config = dict(
    n_layer=8,
    d_model=224,
    n_head=5,
    n_kv_head=1,
    head_dim=64,
    d_mlp=768,
    vocab_size=8192,
    activation='gelu',
    norm='layernorm',
    norm_place='pre',
    norm_eps=1e-05,
    positions='rope',
    rope_base=10000.0,
    rope_fraction=1.0,
    qk_norm=False,
    attn_scale=0.125,
    bias='none',
    tie_embeddings=True,
    parallel_block=True,
    init='trunc',
    init_std_qkv=0.0298,
    init_std_o=0.0,
    init_std_up=0.0298,
    init_std_down=0.0,
    optimizer='muon_variant',
    lr=0.00155,
    lr_mult_down=2.0,
    beta1=0.95,
    lr_head=0.00323,
    grad_clip=1.0,
    warmup_steps=200,
    schedule='wsd',
    decay_fraction=0.658,
    decay_shape='linear',
    final_lr_fraction=0.0,
    batch_tokens=16384,
    seq_len=1024,
    doc_mask=False,
    z_loss=0.0001,
    train_tokens=217400000,
    steps=13270,
    dataset='wikipedia_en',
)
Each number is 200 + 30 x the weight over its row's rms, rounded and kept within 0 to 999. Layers, rows and columns count from 0. The size before them is the row's rms in percent of the matrix's.

# layer 5 MLP up, 768x224, rms 0.13, rows 719-767, columns 56-111
102,228,204,201,197,209,192,173,208,203,229,181,191,212,183,161,111,215,196,222,264,182,171,201,215,226,216,208,148,242,206,161,223,208,222,237,253,167,186,204,166,152,152,197,170,199,161,182,191,198,147,207,122,246,181,202,197
102,193,187,184,195,185,178,210,158,193,184,228,239,223,212,257,189,205,231,217,201,226,189,157,239,217,185,217,269,209,216,242,164,177,167,183,191,206,182,193,275,221,189,194,239,202,138,191,221,187,227,162,193,227,228,210,167
081,244,203,219,212,203,180,210,172,220,193,241,199,219,171,213,172,256,232,209,208,198,216,220,186,208,168,205,191,200,186,210,239,216,187,245,181,187,196,208,195,209,220,159,184,217,234,172,209,203,187,184,230,222,179,168,199
083,180,190,232,154,220,262,172,191,189,202,209,170,176,161,136,132,208,204,199,176,175,207,255,243,203,161,186,241,256,197,211,257,231,225,182,172,222,240,196,214,258,209,193,197,204,234,230,219,220,230,176,163,210,217,127,231
090,190,249,189,216,230,219,230,170,180,194,199,185,245,134,195,199,225,208,201,219,225,193,224,238,170,201,202,141,230,221,215,213,197,198,219,210,177,260,108,225,186,174,185,191,202,168,181,169,130,228,181,218,196,259,192,198
091,205,168,233,176,179,227,165,241,234,177,210,152,185,198,193,146,131,177,192,210,211,165,209,232,241,214,186,239,158,184,219,200,234,197,180,191,221,209,217,210,185,218,163,168,230,173,203,188,203,212,193,208,215,235,205,192
098,184,204,234,167,209,219,226,185,235,204,231,262,168,202,204,171,190,156,178,213,206,232,192,183,186,214,147,181,189,207,265,151,202,275,172,220,225,176,189,244,190,186,192,224,231,163,181,194,154,172,159,186,237,160,209,226
115,184,238,230,193,233,189,192,200,234,149,180,180,183,207,227,206,236,230,215,194,185,231,224,167,196,172,145,248,169,248,218,172,198,238,194,165,217,214,218,130,202,191,207,229,259,214,212,197,206,129,160,220,206,194,188,187
104,178,238,244,242,146,205,229,193,201,170,201,176,149,198,116,152,205,176,217,179,193,220,221,189,153,234,182,181,230,195,210,226,234,145,265,184,194,242,240,215,208,215,174,145,192,180,222,186,217,234,151,209,188,201,250,206
098,213,231,186,213,187,188,265,216,165,177,177,156,236,215,154,200,237,171,246,231,186,186,178,203,229,202,222,202,146,204,192,207,224,180,203,134,260,192,184,210,225,237,159,167,164,183,226,251,209,208,216,205,228,186,235,175
102,144,214,233,173,260,182,200,198,232,175,230,196,168,179,222,219,233,216,165,198,190,226,267,283,211,228,213,235,226,192,239,251,159,187,239,255,199,139,200,200,216,234,188,249,202,234,156,244,205,171,177,150,219,183,162,207
089,162,198,178,154,203,191,201,225,222,165,192,147,187,180,236,189,214,147,172,160,264,173,163,251,215,215,210,222,157,211,221,231,207,170,168,225,186,215,185,250,176,198,222,208,128,229,201,189,201,241,136,185,212,208,167,195
101,207,225,229,229,224,156,197,183,146,201,222,155,218,204,194,180,209,147,254,197,162,246,188,194,188,152,164,222,220,202,174,243,155,226,207,235,196,158,240,213,211,215,146,258,177,191,170,180,185,219,208,252,195,264,207,227
094,222,163,191,208,237,164,259,208,158,246,189,194,208,198,193,212,184,185,187,206,164,249,202,243,219,227,163,183,182,196,220,243,175,175,186,189,233,180,213,222,157,210,258,223,243,230,186,208,235,177,202,229,144,123,218,174
119,198,221,177,236,190,212,197,226,191,168,165,200,220,224,189,199,195,169,202,175,200,200,183,154,218,182,210,275,154,137,194,180,203,216,201,240,241,257,161,197,173,220,209,249,231,188,151,210,147,199,215,189,268,182,202,214
101,187,180,200,219,153,168,258,198,152,271,159,207,227,170,219,190,193,185,216,207,225,219,120,181,134,196,221,241,215,185,232,202,199,191,205,132,238,214,219,241,183,156,179,272,163,168,224,176,216,206,211,183,172,236,190,167
107,225,190,176,184,221,218,238,204,185,198,212,183,180,214,229,226,208,208,214,162,239,182,206,191,179,221,164,180,147,165,196,242,190,178,234,210,205,164,162,235,206,238,203,166,168,172,204,212,295,161,177,227,189,142,244,228
108,175,205,179,199,254,198,205,202,200,162,172,188,180,218,264,201,187,167,164,232,198,168,161,244,129,208,145,131,153,171,177,187,209,204,203,147,194,249,213,209,205,253,211,190,222,212,229,173,168,180,190,184,199,275,203,136
095,175,156,159,181,215,230,221,223,238,170,183,224,222,201,171,179,235,242,220,215,180,181,182,177,208,280,179,232,240,202,229,158,205,216,149,207,150,231,240,206,167,185,200,268,273,233,205,197,224,242,201,149,196,198,231,212
111,191,157,175,218,195,195,264,182,205,204,171,208,191,226,180,189,218,163,175,235,228,142,188,167,221,180,143,208,191,237,207,264,189,213,223,203,161,197,210,249,194,216,196,158,239,174,197,205,132,272,210,218,180,162,176,217
095,209,173,191,195,177,136,219,204,160,178,218,202,181,220,177,229,200,212,185,205,183,198,225,154,218,195,155,213,180,163,178,169,146,137,233,201,227,201,212,215,170,195,160,201,192,196,176,196,202,167,183,257,162,208,195,138
098,139,193,199,148,181,199,191,233,212,206,224,200,260,233,146,167,194,235,200,204,242,180,184,274,173,152,209,195,214,246,186,210,205,197,191,177,158,134,155,174,209,223,258,237,166,169,183,203,151,215,225,211,194,207,187,177
093,244,187,165,196,236,230,189,220,164,196,155,189,174,197,222,181,227,157,214,234,219,208,186,219,224,230,208,189,240,181,220,173,207,141,195,190,140,233,262,210,170,176,161,203,184,152,213,186,235,192,177,213,145,144,233,222
098,188,189,205,215,179,215,188,218,139,230,226,171,172,166,171,153,188,189,239,240,186,200,233,198,206,219,181,189,247,157,210,165,172,143,211,189,206,161,222,237,256,265,210,226,153,259,208,218,172,231,204,170,189,217,222,210
095,207,224,201,222,177,192,179,209,209,191,167,176,181,175,168,188,168,188,155,237,187,215,203,218,237,256,216,211,193,200,280,217,264,173,165,185,207,238,150,184,190,200,216,145,262,117,200,192,178,172,197,230,199,166,234,208
102,215,117,227,204,222,169,226,228,190,133,182,248,192,274,226,219,198,177,186,184,201,206,198,212,144,224,169,149,167,146,169,181,207,198,245,204,202,196,208,200,230,246,217,220,218,205,154,238,159,190,221,123,204,240,173,231
113,240,194,182,196,218,206,199,235,187,146,199,143,190,222,250,174,212,185,114,182,253,181,151,136,226,187,179,237,191,192,208,216,241,141,225,194,210,212,230,282,153,205,193,207,204,172,186,160,238,176,188,186,152,180,208,210
104,257,172,220,190,148,157,166,214,211,240,152,214,236,245,219,221,204,195,195,236,195,234,177,161,186,215,187,160,174,177,238,259,201,220,217,247,183,176,149,159,184,211,223,191,183,173,217,180,201,221,134,223,166,192,197,210
098,253,171,203,215,225,246,180,150,190,194,190,233,155,205,148,199,188,188,230,218,225,197,206,194,216,207,161,249,157,225,254,142,178,236,239,169,153,235,164,178,196,173,241,232,181,187,222,206,217,205,206,235,144,191,188,177
105,178,152,203,163,284,138,182,187,224,233,185,210,205,147,141,240,172,207,163,177,165,197,178,171,246,207,175,274,250,156,218,150,174,260,183,164,157,213,197,198,183,171,238,207,245,192,226,197,197,169,202,209,250,197,193,134
104,201,206,160,195,187,227,168,207,130,178,244,195,294,200,216,216,225,208,179,196,231,183,228,179,162,158,194,202,251,213,208,217,187,216,221,201,259,166,193,213,271,210,198,207,202,187,232,216,151,216,219,205,254,208,192,174
095,223,167,233,162,210,157,245,180,206,232,244,206,199,215,190,179,189,193,215,244,233,170,202,218,228,185,220,181,215,211,259,294,181,237,211,199,246,184,166,260,190,193,203,180,216,201,229,239,233,195,211,190,201,173,169,209
098,199,187,262,235,195,179,197,197,248,221,194,176,191,152,166,182,234,204,207,232,227,200,179,187,201,242,243,213,201,197,253,201,172,223,205,195,112,184,185,176,163,202,184,231,226,208,186,217,228,209,195,231,185,184,191,157
090,191,170,193,160,194,199,190,241,216,118,203,216,223,193,224,179,188,200,200,216,240,247,173,201,130,210,211,233,146,191,177,131,276,169,211,245,184,210,233,185,213,147,191,183,235,210,229,202,188,234,207,226,249,227,183,149
092,183,184,198,213,233,190,206,152,230,219,111,179,205,204,192,176,230,231,222,185,200,195,229,223,206,204,188,197,226,195,279,225,184,175,203,185,250,235,223,205,259,239,158,221,177,217,180,194,156,175,185,187,259,214,177,208
092,205,205,246,191,212,153,273,217,200,202,164,194,166,160,212,177,193,217,175,175,162,205,199,232,144,183,208,229,192,174,227,268,212,273,185,233,191,209,205,173,158,199,196,223,179,126,207,213,222,242,201,207,151,166,206,161
111,133,190,147,215,191,196,197,190,225,193,180,225,153,276,195,206,238,181,146,241,209,198,219,207,207,222,247,206,206,227,202,197,178,155,162,190,170,154,209,236,242,155,179,194,215,200,177,218,218,186,222,255,222,185,209,244
079,246,196,228,175,222,233,220,239,225,196,241,181,190,186,174,161,186,213,169,222,187,212,209,263,159,195,182,205,185,201,212,194,206,165,198,169,259,208,198,183,222,164,193,161,203,211,216,233,168,177,193,198,218,212,217,200
110,127,156,207,242,220,206,207,176,219,187,156,197,205,233,244,189,231,153,164,177,254,234,199,230,224,230,177,254,181,217,155,161,201,194,195,132,211,188,212,243,178,174,211,180,199,198,235,179,245,194,189,165,229,237,206,205
107,192,189,196,170,299,148,204,215,257,220,195,184,186,196,181,202,152,207,223,272,164,230,179,174,187,199,190,194,232,225,221,219,171,204,180,179,203,190,172,200,181,241,147,244,146,209,184,185,244,162,200,206,161,179,244,180
103,210,170,205,228,197,200,182,176,194,176,177,239,232,197,205,210,233,172,187,171,153,201,229,261,202,258,160,162,152,212,218,188,159,217,207,212,197,207,178,193,185,214,229,237,141,223,219,216,193,227,192,184,237,174,194,188
099,213,165,168,208,167,194,196,252,208,156,277,153,224,181,196,215,208,239,195,196,193,180,235,257,180,203,185,201,215,235,247,210,193,253,248,120,241,126,199,215,212,166,214,273,140,160,233,175,174,197,172,241,226,168,169,178
094,202,183,182,184,195,233,214,222,213,225,148,203,164,192,153,165,230,219,204,211,215,148,231,197,97,190,214,233,180,206,153,165,191,157,174,232,180,220,157,236,199,247,233,181,225,232,223,198,228,158,253,182,167,156,224,212
094,182,158,258,197,193,148,260,179,154,192,138,183,179,149,204,197,248,264,251,232,171,187,209,213,203,183,191,221,214,220,208,180,206,217,247,207,204,248,205,219,232,202,201,173,235,158,196,170,215,150,217,236,219,176,147,206
101,221,166,192,222,199,203,194,148,212,207,215,156,216,236,155,181,222,217,226,253,202,207,231,204,192,230,168,163,147,200,168,246,200,173,195,206,235,177,201,211,221,201,252,181,196,234,188,182,216,164,169,240,190,182,234,152
085,208,167,201,220,237,197,164,165,202,177,200,193,176,202,166,212,228,203,214,163,220,210,220,233,203,188,183,241,190,194,225,173,186,210,181,256,134,218,182,185,184,260,162,244,197,220,168,238,177,225,234,199,179,168,256,184
118,197,163,177,272,243,209,274,257,227,237,161,196,246,197,253,211,224,190,213,174,198,199,238,194,190,159,234,205,168,208,176,243,228,192,207,176,168,160,207,180,221,235,201,211,218,215,182,164,165,228,239,206,223,148,201,229
109,240,169,212,196,195,244,175,192,235,238,190,170,257,214,245,195,163,195,221,216,214,252,205,190,180,221,170,198,176,211,219,219,213,179,204,158,228,237,179,213,181,192,170,186,180,203,244,181,189,180,232,245,224,192,221,176
116,186,234,180,214,181,172,238,192,171,225,191,181,236,186,192,251,204,173,182,202,202,257,233,180,206,228,174,210,190,195,186,260,235,220,191,196,197,173,200,165,242,272,204,158,210,151,236,175,235,178,158,246,209,252,204,181
# layer 5 MLP down (transposed), 768x224, rms 0.275, rows 719-767, columns 56-111
113,232,226,197,229,199,155,165,209,159,137,195,215,247,182,241,173,225,177,233,261,227,190,175,235,220,159,152,162,202,211,239,181,163,254,193,180,196,197,202,143,214,179,223,154,183,177,135,174,175,203,221,169,243,200,190,192
105,177,137,246,215,222,177,225,182,147,121,205,131,176,188,207,188,170,146,229,193,180,190,226,174,240,213,218,219,264,176,247,231,202,198,171,216,206,260,203,193,196,206,209,214,205,251,208,203,201,258,223,196,216,228,228,238
088,187,169,217,209,207,232,144,238,233,203,136,201,185,230,182,240,147,182,230,191,222,201,196,192,202,198,175,205,198,190,228,161,178,195,202,243,251,206,192,242,195,190,187,174,207,124,200,219,202,167,194,161,169,266,204,179
090,213,189,249,188,183,162,194,174,233,156,174,260,282,174,248,223,237,211,217,240,172,202,179,231,217,205,201,171,154,206,165,245,127,209,207,221,210,200,198,213,208,176,217,208,221,151,202,180,220,224,245,211,186,229,238,246
093,210,127,229,197,189,169,272,223,206,190,193,169,166,277,202,143,225,171,145,163,158,225,218,172,211,176,241,231,234,233,219,246,185,183,215,247,184,182,231,221,204,220,179,182,181,215,132,248,209,192,179,202,224,188,208,180
090,199,188,218,230,212,201,217,142,170,216,188,237,183,218,190,271,190,248,183,237,214,187,151,190,177,174,202,160,205,222,230,231,174,161,205,210,179,217,203,219,223,226,224,244,219,249,193,149,194,217,187,217,187,204,197,254
096,241,147,184,223,226,217,192,215,188,220,207,180,243,252,200,190,152,143,185,197,180,128,229,219,200,224,207,228,234,205,201,175,250,171,223,202,218,179,229,221,213,116,194,184,171,198,194,239,214,224,165,200,178,202,163,194
120,209,188,175,199,161,194,208,214,212,196,162,181,214,221,191,263,199,182,225,201,166,196,227,196,136,213,157,182,190,153,174,229,196,207,279,224,229,224,188,188,198,195,224,143,228,229,179,220,194,212,151,213,169,182,204,233
105,229,220,206,221,207,172,240,160,148,138,158,210,233,193,192,181,160,271,205,217,165,204,177,175,215,203,200,181,209,244,198,214,171,162,232,220,180,206,162,186,218,264,169,210,215,173,228,249,194,173,214,188,218,200,213,252
093,202,259,250,189,199,179,187,171,205,229,175,169,153,243,155,224,171,203,183,214,227,210,191,216,183,190,198,226,227,188,144,141,224,226,211,206,189,175,202,216,133,208,177,170,179,163,202,217,223,164,228,141,223,218,154,246
109,148,183,217,238,191,203,169,220,230,190,163,222,224,179,209,215,191,222,190,180,264,225,175,172,196,151,160,183,178,195,201,182,197,161,231,252,213,217,174,160,219,177,198,220,234,194,133,154,176,183,176,206,179,221,232,203
082,238,183,213,237,160,213,208,163,228,173,206,212,194,185,148,190,223,204,249,212,148,237,247,202,193,197,216,208,178,124,176,146,181,256,148,223,197,182,179,145,236,186,224,195,221,175,241,212,192,177,194,225,146,171,197,216
097,166,207,263,186,175,180,221,212,220,203,203,229,198,159,225,183,250,160,146,192,205,255,199,223,217,229,247,192,200,179,212,186,222,156,150,194,210,203,221,220,175,208,190,188,242,168,200,229,214,162,252,161,196,220,229,218
091,224,198,223,197,219,207,238,215,192,222,168,165,158,147,145,179,162,234,226,176,150,206,235,215,211,248,206,141,202,177,220,194,225,282,162,198,209,182,179,189,214,225,215,206,218,189,162,177,161,198,211,140,213,148,207,220
110,185,206,223,214,211,180,251,177,208,260,175,157,133,171,199,167,171,218,253,181,186,286,217,212,172,229,204,191,177,190,190,187,137,208,195,151,197,202,186,171,214,201,201,237,193,200,211,247,195,170,215,180,203,213,142,163
097,274,177,189,226,208,198,145,171,237,191,219,153,203,186,194,194,149,224,217,209,201,235,211,196,192,209,136,181,242,222,203,191,215,159,195,222,167,184,191,178,214,211,111,171,196,176,213,230,147,203,181,214,211,194,206,270
101,204,284,173,174,227,164,213,195,210,211,189,190,167,207,184,189,193,172,208,193,178,169,260,229,179,162,228,203,182,263,197,185,200,180,173,180,265,165,197,215,241,225,180,165,181,224,219,224,223,208,244,254,165,170,182,197
113,198,333,205,200,199,216,224,164,190,215,214,182,220,178,198,196,203,189,177,188,205,224,183,267,163,205,210,176,229,180,173,197,197,194,186,202,204,194,192,186,209,182,199,149,241,210,210,206,183,225,233,180,172,224,218,146
084,190,23,207,214,185,190,212,209,237,213,212,230,200,219,220,249,229,194,189,260,247,230,193,203,192,178,204,201,158,268,200,230,164,180,205,231,220,232,156,175,183,219,220,161,194,167,190,244,202,199,214,216,207,204,194,224
111,182,298,175,217,160,211,194,228,214,145,169,153,164,187,210,238,252,174,203,212,197,167,226,245,267,193,132,194,203,240,228,205,191,220,221,204,148,214,180,208,197,207,199,203,258,219,223,230,199,182,170,155,192,180,161,236
089,233,89,170,199,196,199,179,155,229,194,226,260,231,211,160,235,150,182,170,191,238,250,237,188,207,192,202,216,205,272,157,174,224,197,245,220,196,191,185,148,223,183,186,211,158,150,212,179,209,176,242,251,190,169,201,187
103,233,182,238,137,208,186,202,150,201,223,205,159,184,170,177,188,195,247,239,279,165,226,248,200,171,162,169,193,220,231,208,227,239,205,204,182,227,222,220,176,203,190,232,181,183,249,234,219,248,245,217,170,253,251,156,182
088,216,212,202,172,207,203,254,156,240,164,214,199,203,228,180,206,207,202,164,201,182,235,175,205,223,175,195,208,189,261,265,149,197,224,146,239,188,159,130,197,209,203,231,219,228,215,175,225,222,159,237,169,208,234,202,196
106,212,99,186,204,207,213,200,223,220,202,236,181,220,206,158,196,173,195,203,226,245,232,180,162,167,227,209,172,227,194,199,160,172,195,177,243,196,204,192,214,137,242,236,239,227,222,201,191,168,198,155,240,190,194,141,190
089,212,152,198,190,169,209,221,118,220,224,188,196,178,215,184,173,266,183,180,226,210,206,221,230,209,176,223,198,223,167,158,151,178,210,236,244,175,180,229,223,190,207,208,229,167,217,194,165,210,253,170,200,196,215,159,166
098,200,168,211,181,166,189,242,178,190,174,147,199,181,261,239,247,195,254,253,194,171,217,208,177,180,192,163,202,229,225,242,245,157,184,215,224,239,162,182,204,256,197,142,179,203,214,200,193,172,247,162,210,207,171,203,213
109,157,256,150,218,147,144,256,194,222,225,219,204,224,212,193,222,167,240,218,240,186,210,173,130,170,165,229,254,199,156,214,202,200,172,204,174,160,219,190,238,249,217,189,194,186,135,182,217,231,154,186,204,226,216,202,203
119,243,138,215,178,213,212,245,235,172,175,258,251,182,226,192,188,258,253,221,213,159,230,226,143,235,184,155,168,126,190,160,204,198,200,201,202,138,196,155,148,194,236,238,186,215,229,215,116,230,199,209,236,195,188,197,177
096,176,125,252,209,200,217,144,180,182,191,188,215,149,178,291,152,205,153,216,201,253,139,215,245,191,179,194,227,226,190,164,132,211,180,188,236,195,224,188,242,217,181,169,216,185,185,271,196,234,250,186,190,216,220,221,179
104,242,203,190,217,175,184,235,180,193,236,205,168,226,232,241,190,213,212,255,203,235,172,214,203,241,232,221,164,205,222,244,186,189,178,160,178,234,142,166,236,223,175,226,167,215,241,186,250,206,200,201,209,236,176,225,194
106,206,249,183,160,192,205,194,221,208,153,262,165,182,229,237,187,169,224,204,203,217,179,167,143,132,205,217,216,178,207,260,148,215,174,235,224,215,224,211,205,207,185,170,149,229,214,170,164,239,197,186,249,202,191,193,156
094,228,105,179,264,182,206,187,215,207,218,137,179,224,170,184,256,197,195,234,173,201,214,204,202,170,244,174,218,247,222,216,191,273,171,196,177,180,202,197,208,204,230,218,195,249,183,233,178,161,228,214,227,202,182,210,222
097,235,265,176,183,217,177,213,210,157,201,190,155,152,204,162,207,219,194,199,233,230,183,137,248,244,223,217,223,161,218,164,132,222,122,213,184,150,208,202,159,241,230,146,186,147,206,233,184,214,236,197,147,179,185,218,226
097,195,211,267,234,217,240,192,214,186,202,221,179,199,191,228,193,226,211,199,221,199,184,153,238,163,139,175,181,160,133,247,202,168,188,212,228,191,203,225,189,244,196,167,209,170,167,196,194,195,237,224,191,237,205,233,164
092,195,103,224,210,181,170,179,193,202,203,214,264,206,220,141,179,255,202,239,200,229,160,241,209,215,181,206,221,208,189,230,197,187,194,198,211,207,149,186,174,167,208,253,193,197,214,172,206,184,185,218,214,208,218,192,224
099,196,236,226,193,228,112,192,167,176,231,164,222,183,220,189,166,202,233,193,254,214,181,180,188,267,185,193,233,194,185,202,234,185,189,215,212,215,222,232,193,135,163,186,163,183,193,171,206,232,204,279,204,250,163,191,266
111,165,250,212,195,226,178,149,206,175,189,156,216,134,215,221,255,173,229,244,233,145,240,217,203,245,204,250,169,174,187,183,205,194,163,168,181,192,189,134,160,193,205,235,225,246,189,158,273,168,199,165,246,237,222,218,197
081,153,192,175,194,169,182,202,218,174,203,206,206,229,171,153,237,226,188,211,170,162,165,207,176,235,195,213,193,179,218,168,239,219,212,212,197,135,232,222,199,235,215,185,225,194,192,178,162,220,236,181,173,210,176,185,220
098,212,180,168,176,228,197,204,128,200,196,214,206,187,173,190,193,216,163,197,250,216,245,213,204,199,202,214,264,160,212,152,205,179,187,179,184,216,210,212,205,157,243,155,234,235,211,194,230,211,151,248,203,166,207,215,152
105,205,249,184,233,194,161,187,216,206,218,189,193,255,263,252,197,156,157,226,211,261,166,224,192,211,191,199,227,209,219,177,219,152,210,153,196,174,236,218,162,199,239,193,230,213,127,167,226,187,212,235,224,210,190,245,189
102,155,240,196,249,143,199,200,178,191,198,170,207,192,225,231,197,181,203,178,246,230,157,213,193,186,173,232,228,195,173,230,213,269,210,211,172,225,221,183,191,263,187,259,195,184,155,198,231,201,212,184,164,217,189,186,208
101,133,331,165,190,236,211,194,228,213,191,178,195,173,182,247,162,190,194,250,176,236,211,169,192,237,203,231,183,173,149,210,193,207,191,188,210,201,275,182,177,250,212,206,176,142,198,167,192,248,226,154,185,205,211,215,206
092,171,251,201,215,198,208,187,195,191,205,185,222,193,253,184,155,195,205,179,178,163,201,177,160,250,204,193,196,193,198,260,211,195,170,250,195,213,210,146,208,172,213,200,200,201,178,166,203,248,215,229,226,236,203,229,240
099,190,230,199,195,225,231,221,165,225,222,201,190,169,204,152,202,200,221,141,155,268,197,173,204,266,193,242,228,160,185,228,167,196,194,148,256,210,204,160,240,230,204,175,156,223,174,240,210,224,227,167,216,202,239,192,208
108,211,84,260,170,194,175,159,175,199,225,198,189,160,167,187,173,198,198,250,195,224,266,159,216,228,192,197,191,211,151,243,176,235,184,172,167,206,177,232,205,242,183,213,213,242,206,181,154,185,160,216,210,174,197,204,186
086,174,196,175,222,152,224,181,199,177,163,210,192,177,223,221,261,205,256,195,206,267,172,193,193,153,220,225,229,209,209,218,176,253,187,218,177,214,178,237,210,225,196,153,166,188,202,205,209,218,201,206,222,163,222,165,179
108,172,212,173,211,194,207,207,235,230,203,150,168,173,185,194,172,227,256,209,204,230,161,179,218,245,213,136,184,228,219,181,230,200,201,236,163,142,198,213,183,201,213,184,205,219,190,136,219,225,159,196,194,167,205,246,183
091,194,28,209,186,192,176,173,155,204,160,181,203,197,197,172,182,247,174,179,168,209,168,207,213,192,198,195,222,225,215,200,222,212,207,241,169,200,218,212,209,179,209,186,214,188,206,266,212,186,184,189,244,187,199,228,149
105,149,242,186,207,177,195,201,165,209,227,197,178,236,201,226,203,189,172,194,200,224,201,171,160,190,175,173,182,146,232,210,207,224,207,213,212,236,189,185,131,187,154,209,201,182,173,207,158,204,193,190,192,151,167,177,148